config = dict(
    num_attention_heads=10,
    num_key_value_heads=1,
    hidden_act='swiglu',
    norm_eps=1e-05,
    qk_norm=True,
    attn_scale=0.125,
    tie_word_embeddings=False,
    init_std_qkv=0.0205,
    init_std_o=0.00484,
    init_std_up=0.0205,
    learning_rate=0.00113,
    lr_head=0.0085,
    max_seq_len=1024,
    train_tokens=1769000000,
)
Each number is 500 + 50 x the weight over the matrix's rms, rounded and kept within 0 to 999. Layers, rows and columns count from 0. Numbers have three digits each.

# layer 2 attention output, 640x640, rms 0.0426, rows 524-611, columns 0-159
496501483535507479387542573583422531455464570554470481525502532568562478477608513539482520464496497435452543570473525513438630537471505486485497452548541480463530472547492441490553395413585540466565458554513429521552508481479524532402566475449520497466485437559539515484466509441548472488437423573538536468529491447542432537533469491453497534397509492521433532532470497604406478578550517448486479432474543490488532435540520449462499512543523479503590557478432530479474430555525480
500409484567477476400499484528422529488500546455457390572552476540585422541579484546537510467552466449595508555529488442546477580542398578509488563372474386559525541543547483457533490500486560472557477532479574528507527453409459489465555459516403452567543535507494606550620534487565430474466496513531488469528490477464491516476601473492513392529395509544548561471456531510514451535540508455532550470503566364536487407387508529427447513377548463574462534424491554541598621471430484
555490539363477521413475475520479536486469561467472478462545502509537466514472520586511509558524545566566423525390489386423545570523507529422519586466511485606458439472484462485544499471523539498389564513529481492516485521525564398484614531451473482507432478464511452438527473494444464534558415552494518550538438522518452498522554512589459556528498510526524461541516529499489499475556583437493461502526446534527387479525502531458503455451502540462516519477509429577536451538567529
508430477503484381466466546436535521497505551637434535549475411519495476531531520477507492536448405504465438432418524515527444506462483483506492505455595487550569590567543548475474403610443522476518512457492460449504524484509475499581501581541548456465529520500573503555536490463526523497522595520493502476527486492464473474519468390554543434533525562488423629528481503568458613496489496532530576495473484549478521491500445506475547479439419551472520453487614492558529443509469489
429470553482576454529499416574521356502511506571508471542516610441479630394511433398447464698556517501445531464565532537453460462392543503490443370570611496511488500570427527525538395484527460365579454568558501468555458489523513475521492448441590532522523532504567526544481521439552465530479518534504441485418494469459480513553543560560450502465476496539549486549521473483544553453485472543438435574525484432527557526572529488547505604542478467398480478534582471500463453513511475
420364640535574467488446440663563480482494498466519426553586496495533501528478469501380398431510445370442489465484543552590620465483519508425558638479414426456626480489476499415441606561512542447514518527498497510503535481580525515521476497399528500566599505483455511536532543453586478489472492541469423468517449477528462534536514487562498599510550550497516523450525529469459522475500421424563615523454511570491500550421486470475482419410505444500512488548447460467553525500459525
502522481615584418396566495408507545529554423465460516537663572494548468513519387514466449544479416598507527493444489462551435345537486379495393558576431532473515509439458483484538402457500580499485545456555485404593488573518532457431505506547511548458526377500619498537525465491438509546549424471419587565559458524498476514523467520504478543414429439524545419523497465496553529464565453425485541549518441452558430492544476455437422484501504551540440526475539531467556563443459510
463494541414541521473500515575495454478560398456562452378475498494416458439471498520421478455524457534440409497510480521503443449506494524498456517389511503515512532413439566554466604538478611528558474454423571528479444533378489453508458456518482388442449536506448553482475579542444522446491467413496545451516458516531450495378460493463560574485502452454529428409510503536507480571479558471534406506587450538435546425475476446493502539426491425536465527491498567495521512490554523
502492553521560483423507489520578587565504458401557491575509541495503486541575409524456576485519576409556450471432422461441524581392528529545461506472441400554592551484571509512547509461496600474493483468534485462507469499526536426601465464459519553548534531464481527497423507485460500582489473494442458463566492548487400538392510554534457383542503557548537489518531461435386559407511502526544508486479535415542479421449497437520523530435487436559540541443579540495520543447484546
515489508486413491537519580619568429556462491422539521509569518507530487519494455518433509467516528553390457533475465542520472471529563568519480581538520471459502509524497548496490574472496580422566548489493516442545519545534497517439470541543629404511466537448515433608432478485437519500487526519509506475528459625421532422487536497432438432414497564513421485522569471486511484436505506424545543458468560511555492547447515531486439516523439497548517501536495565508474416476515522
372594418488537536455637455488604508560462464462417568552426517546453549434563478401440533573595560494442571608464488505445490532556513562524508457558525501521532445427531447392508553478405453508454434529452557563503458563482480483526540451494509438518496483480475484490436502536492545421497532442426553564477571497559471554477442495570562500473546479457489509483475588523468556525478532499404452446497477560468493371556559389483469588553518564566459531457506483504497502487601513
462378570404492448556558453510469453433504518485450457472506542530474574468491405528418545532543510437429444493533525407533475487588498535535542437550427462561521542510532533489444422555424464436521462502515489497516514489454458478475536489495501512500489646589497515414580542551529457574488536537492478482513567461529483502512516453486497470508466531559528526474528563495464424500479462518543490530494504507547533492466471570471444574408423571444571510434574388523530518527389575
532493554415547508467430524568559505453407494408512427469508581496495428579456507504558514471494474493516450485552493569468464559477484558476461589474427450445474486456472485507478530498524498459517552428510456503429518541515451505486510489468439519519498507507511523491442517583488498426462476504479475483601498543481506466566508468438507449507485524536509414513445497418523446513470475507488479483514498541614566479488524585500461499500469484603552473456548458453525445562503541
538535466458547525597502445578476461487499556516525556538501564405549473459470524495530543569485446465544444554495512517507614349516486550550527483520493548518420469510440431535516542496543477443493426510487472448484555481537555524560516498455550536491383534525526475532462458468461506456493551483517529540521490503470470531520372542586512440472497493486512443513447537501551448491478471466479465532479423553525517600454492523526545578495480565531410478592501533491501524524498563
467512490485428431481505472392421564484492534456524435587444408575480449560538551502517436473531508527466598469563523554455553539593433459532447579497471450506445515457565607517480507487461532554464487540488496521522421607537467510545474496542479480489494539437562465519529510510502454564489535473458569481504418490484437474481549534462542416521496514431479555442491534552526496509473532525446458527453573517568412418497491488527398451452483497634580496476507512495513503461511460
564454551435551585490477563567361497472533571482469502479557510529550530441480517577555524486383563548444639518624535433532458495369488542424549530515366429441527514446530422489473573464512503523496501529548519528568480463484523515487476406445490496561496485441532495394475469492515520451476444496477500517504525544478522438459435546490513564513521490549500562540493496420514526491575559484436475493502446532418486426489584559489432394500571546557450449462431497458554535486437442
389477477415560471457519457498535567463496507530396511481489482452519516549350452528455456483557415419537472512516436543555575481515573530508524404536445517512536613531518488494507509509523488490526452543503513498544498541560583544466522456490456528557450543496544515424510559398488528353435506587463543460526501541604592528529480512457478434527466458521544530472470423491515467559523438508543479482485477466537576542449526512539442549510470546515479501515476467513425453447496427
512623657440479590566499475515483447486369532482554438475546478477553468517394493438540508478634493553533409591478397620503645490503519585503425566608565613425375431504315471374591524451576459411561514564523575503516404459496545495420423576488544571499538572556444419521449406621530451470486535583497582492520545465485516511449484465498551466511518599563546466434463525580564410520500461521582549441566605495493469486441495413479605403484565553477497446575465439400403527470530472
537600545607524482522521424486603569536525512443485495535528504580537521519554379394503573475461614460523483408552426472506468476503514588459429432469540506485555470507486569455506471548485441433503465544427556459503477487435542524504515458559496600428441476510493528506522569572523537513441585485547520409518459513508463542460516536519544554463489513498468493520508472518408502523542562479548607385498608533445525513481474504476487431461464495521412511594515513498500521496567394
535398510481564485505469464507571534460442581508525533506444453427558629531582538554440482588480469487560460503462524557510533545447540502496534411568543429484541406544460466525574584471477513485524437386521510431611497419560441461513519497482544549448436444507513446579465423452523495635483380454411491513507404492567539476488585501529561515426418529544464427511468421533525526476544698504470467541515450494419591439472470449486589507514484532405509501496601442439456514510612462
534578450519493486568477599486502494592546483473400487507506523563514494546478473456498541577444534527557530447495460535518481546542606467484501490498449437510472563572522461533507538571494460482460504478554468552519556497517493557562373470491602461558444475490468488492501488494497526488466472483531444507499554498482462513469554583509464499554484494540495624530519490481436492426478479464491548368448454490548481528518528446637429576546558479504496543509512490387450459469450500
502507563564497388452478460569564466423459629534429451552439455453443547419488444461426465531579637496398441448418364488520563471464456429526558531544419487554482434542525572432496546468453521475541458539338573565425463492512559499493513419557460536506494450526535499552577536586556476423517532540547504434451528452549510597500497441553477427466519575479477567421595544585524526519428457577552527510456455406538460614470490512507506393586568430559470500479581496579505504481495452
502418439507511449480459560527429522524523529478533524521399500476427424530452476569476524448500495558518508554495537494448475488602589495547508356538503472568408514593511557517466482443473480511504472511521448513526463439537533521503441440506566530613469537507519512500478525491539532506446562532559392505461524450466526570487593573495513510459520461437489537504451512477541430550556554362464534551470452555481664521502607505424551475506560539489525462505379489429487517484577497
505601458665429481458479471445492559412564369578595562485514527529460504510542487448508552469629511404458574572459515466491451515620493495549642485491592644409407526573512468498450439567451467529454461559440550577450604530482475486527452505520412438540521515517523494419501523509520468466504599429505564454514564475467492504471441432512479477501607517465557557427503460483462471508440457566415511446500437502464468460503508518504516518565567467482494515523520455538531489557490518
433559628453525441516517509517489518450439584449468575459489535444502542494437615524507479473454481516422491441484507473472454426498496545496459524563499641413412473548445548672462503502507564426570462558528505513534483472457517519468466513511535545515539455493529579477438557481511498453411497540538460469527491471482537501552444534484491433494456557571515500524436541465484437506552463495577552407465596460493476500452507547540508549475478527512543462514489522557535531533551534
507555443586570552473441436470475516577471463497545533500365451429381502419516470453522448493610420595538553523464496646465386505502471509437439428541529596487440431513486451497483541536504511539449595550588538506488448437504538471467407520461582551455393389449505409537568425471495575494525482501468513542525458531505450469571489536564516538533470546523420550568457504445470618426557476467457494475503541568453493493467520516522558594517516425385422449513531470508453433494483532
475484430430563423431500430509553487448504514490487541520470365475511517438500510445456441623464538499517466479446572447523437485553454550423485474466432432520512530432556499520523567497488488477583554455456492538581441466524497457572552486538443502441517575521620507483526455497536574489544516551468474531483460495534520547542504426504549474429497483490491489557487471536474591567486550443518486476470496500515492448458468559539508556530529468522493439481485440570474542496584494
527457556468495470505546502566509487567484496553494559481573512467518522509468554571495522525527515534488481465475512480504499500510466476537527578492454439471508474515537408501550424522519575482519552492427455490495489520400422481474546585538415450466500501500447580522569512505450498464556408502458482482500510556489497492497462411502440494522453459446503457544464532469404451501523540457500493422473589431481533500495501471600436570404558507473471506533494545510595483465518556
519450405444433527517493623553499610523493455486501400434454454574551329487553488579557547599483520473439506521382549394488587477541453550423535471464472555568583529605541536635535475452485520572438539422615512480580517519564498450544510518449505541502400447475485413550506523483490537522496439432426552526548388497503411522349460446549568439451387489608538437585513463520568544422533571504464398469499638563481524451532433467466579406466402432472551518432400515475481637517568459
530490518554510540480452460435551464527485540477495488551404527430513524469555454574589472382598476541529620502514423544519462445450580562524397531472521611449498455532478448526465520532531502473453471506543447516480475555497537478532538527457499532494491478488457482529438519541490427579505506485525444592486477504492512497531508547468466643517610449498614486496497533515481606488486562481447439533514456430521545582548550529522447470517520509538487479480529497447537507485492499
587482437376492495516641503520574529437484461402454486408625567514520426487548511562552648536531510459569476450579442479421586569390609555521456430507543485564417501521432502559476578523561381484512413534577563517579451403511507411511452535465559555503465450467486556475503508556604463461438504511542480514530494472521440493491498474545529521480537493459562449487455446476497492495477540467471532494449509520519460474514394410490538458499470513571444481456503533510540512566569471
542548399564564507376604471534559503546495551474580591580476442534486526578515529575432552536588566357543326556391484471591571541420609578456584432431429438500544525436550527399582523481478476502512419556470485469393512455360482508517479577496374445512498553507491543524571535555464585482473481542422489497552448525504463470498513439552497517546501469540539545497541498522445474504433476557442583480617435493502486495527572512500480517558431527459473558383615473524532470548484519
572462506425432519488476614438487511505461370519511526489558578557576564443504510469508529418529548543441502604509482482553468504494479473470461454549568509513493574508461428349444470491496576538552435505460562509544432496511487532507516451515446472537549476453514532525536594526548516463527526530579511491488526467495492493568530529509487556435448515485464451552526520490529471520441481416398531571534453471534484489533529568411503444496485548555517533486504534567498438504616471
470398489384561557449511602577477474439532555509478407524454493420434531495453599598455537456444478636613457561530523538493427461499601514594585485506521475475527541544558536531464510531475438520549586431430515570580537462583471494488525532457486448488524461495534444511535482474525454451547480587499468461413456480424499509496556479502453579545422496570509415530529519440574567512487432546463475560469543535473476466446491448584526560415523411493512442566446635614539455471424496
545531601489565483500468590477548504558400477442521603450467473480451469497428527424423560497450507534548509578469515486522424525498602486543520475492546540515467489548431427606494478409487449445501565440473571508515429444542521501474505501494540524485556423478571456575499481508510470433512501536433484524443480499467573515550455537602540470530517608473537438493501549521519549495474395577701485549510542530578469461555497426515549546471521417558501478486492436594487513483483447
543503440475427592448449545531491409489494433490574586410478557537402479556429461523562536542524518480436472415521515596434497491515634561466518391564614532539437450459410461635445496568528469531435456491462478498450484426458423517508526491567531455584481536418540561421551588482465454476518555470476485529511469529517455472520454468556487493547635567490509429473474507477490531537505434527529467508536467433557477430491500441458501531479547518499589462549496419474525513497583482
451529552527530551514471503548580410466371671427544590438522560470526512508484527540484527415513452481518628541560426643516522534543422599450391480530524694412375394487435465573558495524555429456510547440532505472427542484530563492542429524553532537547558437470443408536468438553443505497497499452520457548491487624521515518353519543546488506478544552516496483514532472467515455459536401504496416506488395491501514527538485439556469498517453479442441529572534527519451474517483585
510440521412507518547454442531472514533403553518576495437499628433493500464517556463535509457632445507443560520593509608351612656450438590460531467484630566514474444595420464538442541454524477535410532443530575552573442419435513496489542468428503512583521527501530549511572563543583434538491576468481478471510507468521452549528520496542612541569564554570566499521473450466526487530454427521443507559477498508429495453517571471557632489467532531464497503534517565539510412499552497
516439415500496437557478565532397525576440474567478419547474456546516456562413450565513448461482429517408500554470521584549438582471491410574503471444493491539599534560543469495501373548538502565541498463398463590571536503537447463505509572513464566532551483475488533514536422575494458472536518526493504490508567529481553451435508521507453520414451488532517448527503474537477547543469601485486500525464530566451553435516486528483572516433513551482526451466486538424401503522535548
512458572447519457430490449538440520415504541611444528484446556470527646405456545471458464527530510444503455536493515574538606404404547513580552490517417523424460516556468488501578392580466500472579472404477395512459429507517504552440528526479510435515545597522487452406612468472500545440514468617478539519497491450538550536543529485430436465500508544450538478493431525450442384549473442544607513476508491418464512458511498480534520484579423430464526562444422531502459503507460539
464522435539446508509598533396629543533528704423541555539550505564494495617498494471493470556415559364463417446457410455487592637438448476546497443448433563492503603518552544461504479402528526543516497383476476503586476491556454513432547540491571455498537494485418464519513523412549515492409462507494456432517506530450473479430486530469528468488464444543476442485514488460487515464530466518416561544483527490534499443564587405568345522545530497549470587401486495479523474478544515
471642409501443518512530519484525533508549596587562475541559508567570529479551568413453576544409427522488524454476546427407646484488464528570522556436543452649495549513527530550514471507469456508523514459521503467550472510524487427423559561459506517506561535484517505511578485485487507501523381519512503523514438536476475470443482483544540473488424443532535422516532594530451478441486603599416446501568386539489575530441430530515551550341450495444463472572486530593484501489497501
505538342499554478484542510535568506524615523581472533546492565499525506507567396415512619482464398532505497513567514513525585485544499471514516481447484500591481477656539400550518406465519546551563462532472528471500476426500544500490441497495514538478484475498542496505513492548500465504470551478490493514502522415511473587519433481487362461493476512479571511491513533536493524533413453549328525497534480501576526521477487504481489537475538506493588563439514592515561544478488432
386552506490607511449580501542576478524507483494443404541392509468588572435443587453479455540571485527494590666489566472482516444564641483466519528478485503526554488571502510584487519499471569569500557425414526514516449511513508533535452415588510395495573482545437488501514494514443504497415524514590591522572532514542547492485462423413463512547515504536482561420467505558527479532507476546492441480520401511411446576459506471474469522506583383497404546476489566487556515454553513
530428438511556534452614427523395570488503514507482522538503559528480568534485499500423457467475419490528521488505482561495526528531520458487452476380495576462547501425533506580494352524491510500529500420578455426507511488542480493528512538432516500475536509444502508511431466506489601431491554532524439454464503548487536478519558570516559412396511506543441495549551474453448534447497490514418488598526451541421488457515517550463572511509534459461542423530477493526497504428522465
461479404580453479473538497461473429518419534571492391428547492519497498545533524574521463519542565431563451416466429516465431546510452430492550524501397345448579520462612507437580485572461462483422545534462428587463481455492496540472538532574501416491515535504524560482539527424462498534542511522556493522584495450561510421534539510423474520529450511491447480430434571584454493567496527525515493412525491436599415405459449440432507509558406417579440479509470550476473519530514551
494415626526547507448517529491410512517494557583500415557434441454568576491475515570426416527532407572539475551499505602537551464530471442514380585487456491445471485567525528607514453463466492489495485486472511533375531512508496558539453492610532475585543506620437546527543555504460487470445600529564441383510506477530518511479471436517557387527556515509481557426491516506482467564469481506536484513439582536539453544523481399501497415611601466369530473577458473447417491489527567
461551442470632577458649518578420472422558516465540439544499437524453500436485489601409616519470387472555448520546425433426499464470582571445529514511461490644608484489544475471474592524482509476500564549534550460555501528455516420537539476407507555456446495474566504412550536502498489506500463499471515542491526472510459509482454557557484559505465493498545499575510515529621561467548442547462538582546507529508436391400466478509444612452544504555529487501516525435455471502517455
493590458571483484545573490577653420442470508430510553478562591380425539484411497498581561554410583482540502531585424581494552426460511569403507462468455535427484452491440443513513550570587546499524509468430474541507496487496510490448571511526515487491433505469491495516530474540559465531510601451512547500415499440482487457469514541515532531529532471497488441505464539554542465569540502506487523466517515481594481461483468465546604516547546521506551429544499432500495583526600467
438503492549505399538353600446441502544532563471428554474492529652475539571609419470420423552534493532403626500428561506452446453541470400537479567454524431459501590520577482466425405482496565518473470495528467529538492518516489465470537515423510398494487511415503502414450504483453546540586484489569528549529454471487598429530474536474482556524459518441474504531471535437513482458427481466603551488432424426429467453438474549437492443538483453468470445551528517408505478378428505
528536425479499430461453558503440500478574481467635532551534444532563405555526502522502468440482495537443444513472546490478431549542480497530454424560529446512465548525454494467433561436473505481524458555504508552490532493610509489560484489506499577481507463504574485447527492430525456530533486487425484478488428542524428551515552533552444470492528531504564555544548456548544608479516517593497490546489391496537401432481583492384527552481520470456457560364494481434554529459539409
543565496470512573488465496563536519474460488481491472449535511521488484583545472573532564538540498462474494538599578541416525497508476466448526481512546471487427558451506517493529521571507530495534566449568433484525441584531506433467496566474527483541540463397490423528426400507499543453478466512574523496574472615458498489450559496493474517444488514493459468603499424444473470461579487550488485542542502504497491517522461558482488461454532567589522384480520495550507442523583506
568418378516477483389482492469498656562531473528511481560510478528475495523477574429457569541487493464629588502490479443448572445592489484515578518485443517564548564554621553488499518506424557510565452528472578494542532452527539509498502491438510472516555561453501434475500542524517552537519480558548509496437576523540471575566535528588529520538532528558566429512520467481491555492547455434536436423494466550442588463514569543496578488451509483549541531488437476579449475440637493
475464547625486474502567363448573525576407531569512502492526469465531408497528510420508435589453506470569482456550513501573507458384452419458424579372470467453545535441539540459552484493572499538489483462513474456517522452573475450483498466427498477503470523444424593547524520449500437473511491504492495481522474569501491541528443454507559492490433452528551432545514490474492487450475470568466507529521468545423499546613449354495568434585401494492405498464490473466534542476557520
514445431439537381415446474515502660560496423609432505543442563474469534405548453374498423494515376568473528546471572456589460533454551463582547527457499453580509534558554585446503501614432619463451484459526430500486503486591433562477459548479527477495619496495495364599516382530461571496516462559499594586455526559514520449481542544432429482514396500560581464564538510443484511468482531401559462566482410512287493482539546440427523514546504468435559562566389473500449582478471522
485377523577404432576458479457586490435501567461477439509538521492549505528523364549495569454562544524494381445508519515595410574553465410516531505440533476507543436540505552486545578474545454482453561562529432488568554537609528506543421543466502523463449470522465476509441469508538499512476514509517527525536425536452527538559566494462507522510446516496419452550531538467530437471483487457578591500436545546518478476511469490608543466511566522449481581438525463416524506510565482
417516432582547471468500556478517459485470468563539473438500471530499436523497483546530494413452489498418612568587533507521446521565530490416620500520454581494577462491494515556420509483544529493436462475499463496493434594513459518500609576540500462473552467412553463492493537543426497495519494507521475550522570527449596496511504461469488474468514474530497468497563455496498457489561549513494549424467490540526495412570525560396497443555492579521456513455551435476534569541514458
462499573595477498606493529390561564480459512461494434385545562509498561547520545505497490451543493486462538579462559479377482514518579592582506412480568487404472568484565558582421514574496536484496450479478479567530537464515410522514569526498457471485644585562510565465598526444568472512491475542495475468506373457542492479497463541422457434514479569478542420482472494513505519530487463411489557427470560507522466588513499538513495456429550568600445527582450535554487457523526520
485475497482541531506414559444457553472517563541588515524468523404557433504532498504545480551429511504524532477467462545441583501493493472478433504438477524511459406528472492517503589480566514495474581407582481441600439555535606446582502498456499544557414423457546506573450435483501513544569514496434446540449491472522501527404508501534430531460444450533435484521445497474489577444432449486501493601567541502491583444510520468492518566527489557534524527432494385498441500552653445
421490529516306470535519487401484510554519541572450417549475550515425504543565420455441461650561590406444438434499490465377500454524555426555455512438577483556483482442508590478551493517518473476549490509416494505498492572469457568541503564527495480505517533519474449515454466390517483475486479562496490514493508489456498463546548465475482498510562521495505480433509587591405498529480512532545449472530508587504457492430527463463523477506450476491491451487519543396475396513409538
488490463596450460425619548399410471503534435541510469545453439547571514523525467458537400481466523559501443591570547448450587416536370465458523432396565509437461515497557561462592433557528497560586527481489524462475505456463465577495386456532484538490556475503533555563528483573475456549476521491479502525488485443518525493454464521498532459467447482443508552517488523523442567526466524525448565592457466526452358499441489537365502410550595516480502456511500529480493461540476537
588548531553487481465522431551549474526565442510531526454548542492419370593394468496518508492439585463581545639587516493533563510469481505310443544563384555484431406478457392500585498501565539519535524530536472494548540504514502550531483444465486528558482464492552531449437521458498417418493515494534575550461501517508515464491567526503518507498471495567472525550410522499533545483431523540463496476445498455436450594481543505396538466495458527480548376520502517525585502560550465
514490512555505499419427525538508495513494563599588413585461437460614519481573491467606421552448487520540645521517542503460628463421480500474397500541496460545529513498553499450547535511489537538519490577538501560518540521466524447491485477468472569532575495407449469545547452451491464532511390451502445544472501508533541500478515511472538592485428483632503551461516487441543468446470552448503447489498517445545412513499481420562506585477549500409521610536464494487527648461555491
399590441447544491621484418433444399541545536494581520454451526542515512591513483688563442513486437491440508507511463384490594573614441558448398524538421487534555437476508484515455586437521484510480541514552456468568437544516512408499487484494461478342431404499585485501478523392396443490453425482484518549479381493481501512521474516472490502475393351489556460591498432490541624449504482536479453488452533517581528514470485518461560469541513421450485515460499404464544490452482531
629620427631543485501462577520573493460483477478649501393576514550509393588376505625581524490443482413437540454496487531485539459493509549453440469513639549431443511484425488447450532518589449444433516531531406421513477402519485547409541441487500547473437468477512512595508546507469437509546541602504466475498488494569463457453478530461447472456538547506448438536467515509515505460489539566550573477493627551501509508457467465512496498504483498542546580414463394458533509570607505
449597474494541502530544493519533571500608512550438515546489589458346544543413503445512496514453519492536434586492527459421455539590497444488497511478612545492419424384552467583509490481467446531525492541417557554497516511516518511510560534499491487404497468519581499473576451470547485482472454547504495416471542535497524497499470514540464504498494527453448420519459571606461453479522584465536566482502516527429512462472488583512565593497526568535441518412539336541482408563561473
599422441484512447518546532518505581493433537462539543517464500501482510472498519551592536500439404483500455464570412595636478423470510557514495462557470540490480518472430541529497464589517510467505489475438485456508441494470507475510486457540445485411436430507477504541436468553519513506500567505516457490588511472471409459559511428500471528519550505506518500420425463450477494513475535514472524479481550519433579460496447482584508513448460529506536382520418556550474576517548527
583540512528417542533518510504615477511504550450564453460501504581523517452577589531477559566536466448484513560452460423407425488433423504487527549533493494480499444600465424490507556431535545397353558482564472507490496487570527512515506532442574492500375494495587415533584398456527487528510562457489584487472538504519481542455459552570476554499445560510482512589560379490544455404535506534479522505426515474527463500445481505572572503520494420445621505520425461513481461482605485
505533453480573533520432623544524555480533534453583430534506509532543398564475581480478573537439530502478488531463494451575558567568560538530542479487535529598508533574478567498440507421535523435476492403550467460500557558553502413532561537410520564453479474445498473473440441442499479583563443446442461555429467544420517569559506515543396536506423532558613491645527500443597534410471554503515422535452368504522513550489436509481525523423452439556549504445590532534603470506475607
382425468467528441438337527514450489492384648571419475652413428533465457531525354579582479514388491479539663518505565557538469564540402415513571563506502425515524527544553479536463464473427492569514465562469469506518507471475534553460532507487511513458509465594569487541508618542464472438504512541605469578484567474542412542466469450492540532520530534440453531474492500640437531571499514501554362572414473596443459462387488450548593484456514415543372513506491416509588540464400459
455470533482532451426513492505416460578549516568499420530493518593517461404541491518526355518497413496400510407474587472512572541414518479508417481446563544537579456490568513450435311417489537537431535479516445506559399409520417487476469467460500558518553469523484483464556500478522499448514427494480355501529452538544551465519507540459492611501507514519500489504522547442498509496518531529538519462474509545508492378510494543503485426367528499473488413565466522477496488397510499
555547589432479517452550522599490489461503593521534468473546596532561479483459424430470544489582554480521369482450378427540534483524569515568507540618528475436455502492483582515544537546524514573501476498549528488480462465482548514449576504468513475472538508490506542506547501526480449452475499520479621462475459526428500518527474510477470586495435520491563509533498483467567508518503449560515501584500494484438545464388465500474520437393617489507493465559467499447467515490409551
446547467536457451470582575424534475524504438522508628548520546464502534495483506447508490565420480511568528560514578577485458486535485559536462437479509519415375547462484468474560486475534454486543450505478509506527529460459534422500494473460569454470475527444527526501513466508499464436482493551542479508548421489526420482539519528500507454497442495547586485574544496484473513461482503419362461486501439556475461540516478510593463468473435521484505461485551498489512559528531492
490510562542495496437480454474441509554438510569488459435439452572503493378607517386489490518551529560434517451475507497439488512515495439568507557539481522501511585522530520411488476498426561516541423493544519475497450468527486475538412541515563523458469510537481479490544454494582536494528505508449496514529546515504451542536511443558485467430490549520530558549496524560489482488487553408592552429455412506368516481487584497557506515430534486480493526469474528405497507469446500
546536585488544521522471514470458433514389560495496460496519586477519523514462505522537519510580541383558520463540465536431516423424546619570463464503509552394488419524494506539487495506517486455445496486557466471471531403562440471516543476486444477462447529492568564442551556483510427484537511434452522435504495500466529487629546568532508500497562497488486450492484465485499498457492580460569433574481524617432579500466452425556588478509519490512504523590479530536490527547452518
474518543509570553446553527501426513531586508513434523518375541381427482462513473512506502397497537556507477541622477558470477500469553551554543636468413522481438556477489538478549652499432512437531454483498548490439489471497500502457518455557446493546441534461461563529452485552445423515443491475500575559571421542461452530479524536531574496485454557597547460505466469479411402450491503542534498519492485502555499542564539599427429417516449458562505572488521560493478512506586514
525514574559491449548485604597493497490489479550492560568418440523510445443404553393540410603529421371543557546470561465532551500513477569466547593479524508502487433436497523519539389327473441467497390626506515550448526532520465444524514465398510476476461487448452522503537562531450561564518465514474487503503458520508493586508464538579464448484405543526479549568540511476552467435418520499535550511450505494576419518450486632524507548514464477427508595487600456633363495516576590
553642517453527570528466512432413513489515548537513438467584490496532553486517584553342483525392475571477470472465506581477488540552523528421394431648508512560531615518441437481470516497529521530538521441519552496518545487428550484463533487466551505473519503421502470487523520459514500443494477435473496452415532556436459516425520513494544564433437514521551428592461456510558522503467537639456451459516560427588527518480459530550581470488494602509548450552422545454480456462448498
583514446473480478467421470430479477528475582491540478470593532543487451501495398535533525274548510427425506498466444526437449518478505571461459535465555531442459527426514588497509430539509620461556518580518531490418467482462538539478522447529479522443420464512484586458478526499562479477445519425538500464538573483470487449542570477561494462505521514538449576515445482516511527470498552546541490452496590465571446493470508641579594377428526491471503538589517455505512520523422546
446555606498491530466514499530473497570572638508526534441410516572493509495364513525482550476463499487475591594501421527415670575470422500477490548474535539402398482408410559539508530446535471395532472543507478517482521507509547505473456578475538462417530535501530480420425486579491465444480488512525571508444466430499560466511436502586500424400515478410442394537481515539500561454517427533551569524482624515516647530508497526661540531488466455473460550564524393577441522518554466
457503513575522531532505489488563446441496602436530513468485463351424553490539529531546488401446524406495500564473416545550483571494462600482514422495450587460467501397473525521464566499462443502583434543528495459488478510481483547517479509484486560562463516496479501479506532511509586484563489607419429517521451458515494447521606568485546471616475524584589488466502468447489445524583471686447481535570574400487533493474595521556533578605455519545543561451459457456504483614456435
462566618568454489567518452579459518525583540512445545560429476571540590503558455452452457521493477598385538550543538586435526413501482573549468506585524564430425627545436459586507512569511527429471553515501485548522475518584463505526552531470596514453557441517567474522511495482485485437444430488513512528436423572479532496474507560486479457515463536509464507511458475537496560492558504473559553328472532543454505472497563593510551487628490500499562508641496601412498492530461544
446493461465423451515501537488503581502507521528500557474484470626566540510430400493545523541533490507470472518513587563511560535502451463463539518415483555529560516496478462530593525380591554457520575481561467449606445476551522415391445515428514536488500410417546476476427520450485444559527414438445557485471440492558550504551449536582479501446387457551460444588542468509593488482578521507414486555415467591465523522592442436501495523479461444500508483470504455527487489515505514
503579436456565538498536427421506551588456533426464515502483469496504550563506466551461525594353478612578519517445509541542494494607441464484549443495527467533549556531499554458651457512504467544452477491439508486543476499510449565479429483559396395465542587479521566503503522505506501461465575579510592357536546506474482528445460489518502474574454515495458525418533524594470483482536548608516494614491537545436525512414496484520527487410538505536518520537440411534522527442579490
468447424451493497492552456486580419404441520457579471521462537450500501417548525499468508370548555509468430521560471405483524403458570449458475476457568480547548538430482491443487530562514489510596452564442553516419495417480526570463422490587490475465518613522523475516570529534561537475432560563511495434496549409503479497536534496561484456550538506473483492503430516535495446515462489578568588433569574549474561524435483496557482635553484455492506603541389491572477472562457486
567538441510458466513393530507501520520467444465441412446580545530410444466518515382536453516596541467448576466447471436536404518460493467563434644479470477384490461433493453578403445481506476505443582494480481493442475465496441523503477490600500540509499491542492546514481534514486403423476524543421453458489550569484502601462505520487434383523464559466477546517446454459501524493501482495347481485537561442557415575546579556497419509546495539549535432427581493505464452565447507
516412496517454471546567592528567454477422539403574499384564469509504495576412479531377499498434561528536506484468528529488572560559527508470467458523428551421467465591480552488469596581461439432540553509574565484470549579574512522490447409469528592616524487506460497463449454565561524440462506523504524358535432376477461534529494528508555545473463542582497482500493401422507438502522361539558533555484482462490597541515536444507481513518464457556463422454477453539511519462467394
506474458416515516480398558453463502505532391464563460496476507460568415496590437561394470449520544553517588434454506553458468402553469388541501503465585457576512465405624568486441421461431523536398507593523488545531483502473471476500470509491420451496501440552585540501479551434443466503551478498580433576481605458458524510512395502512415462603529407450499497538580526542447482482473445511463465468505363479578457498581528576415445568522412479512485612443571508443621468517473509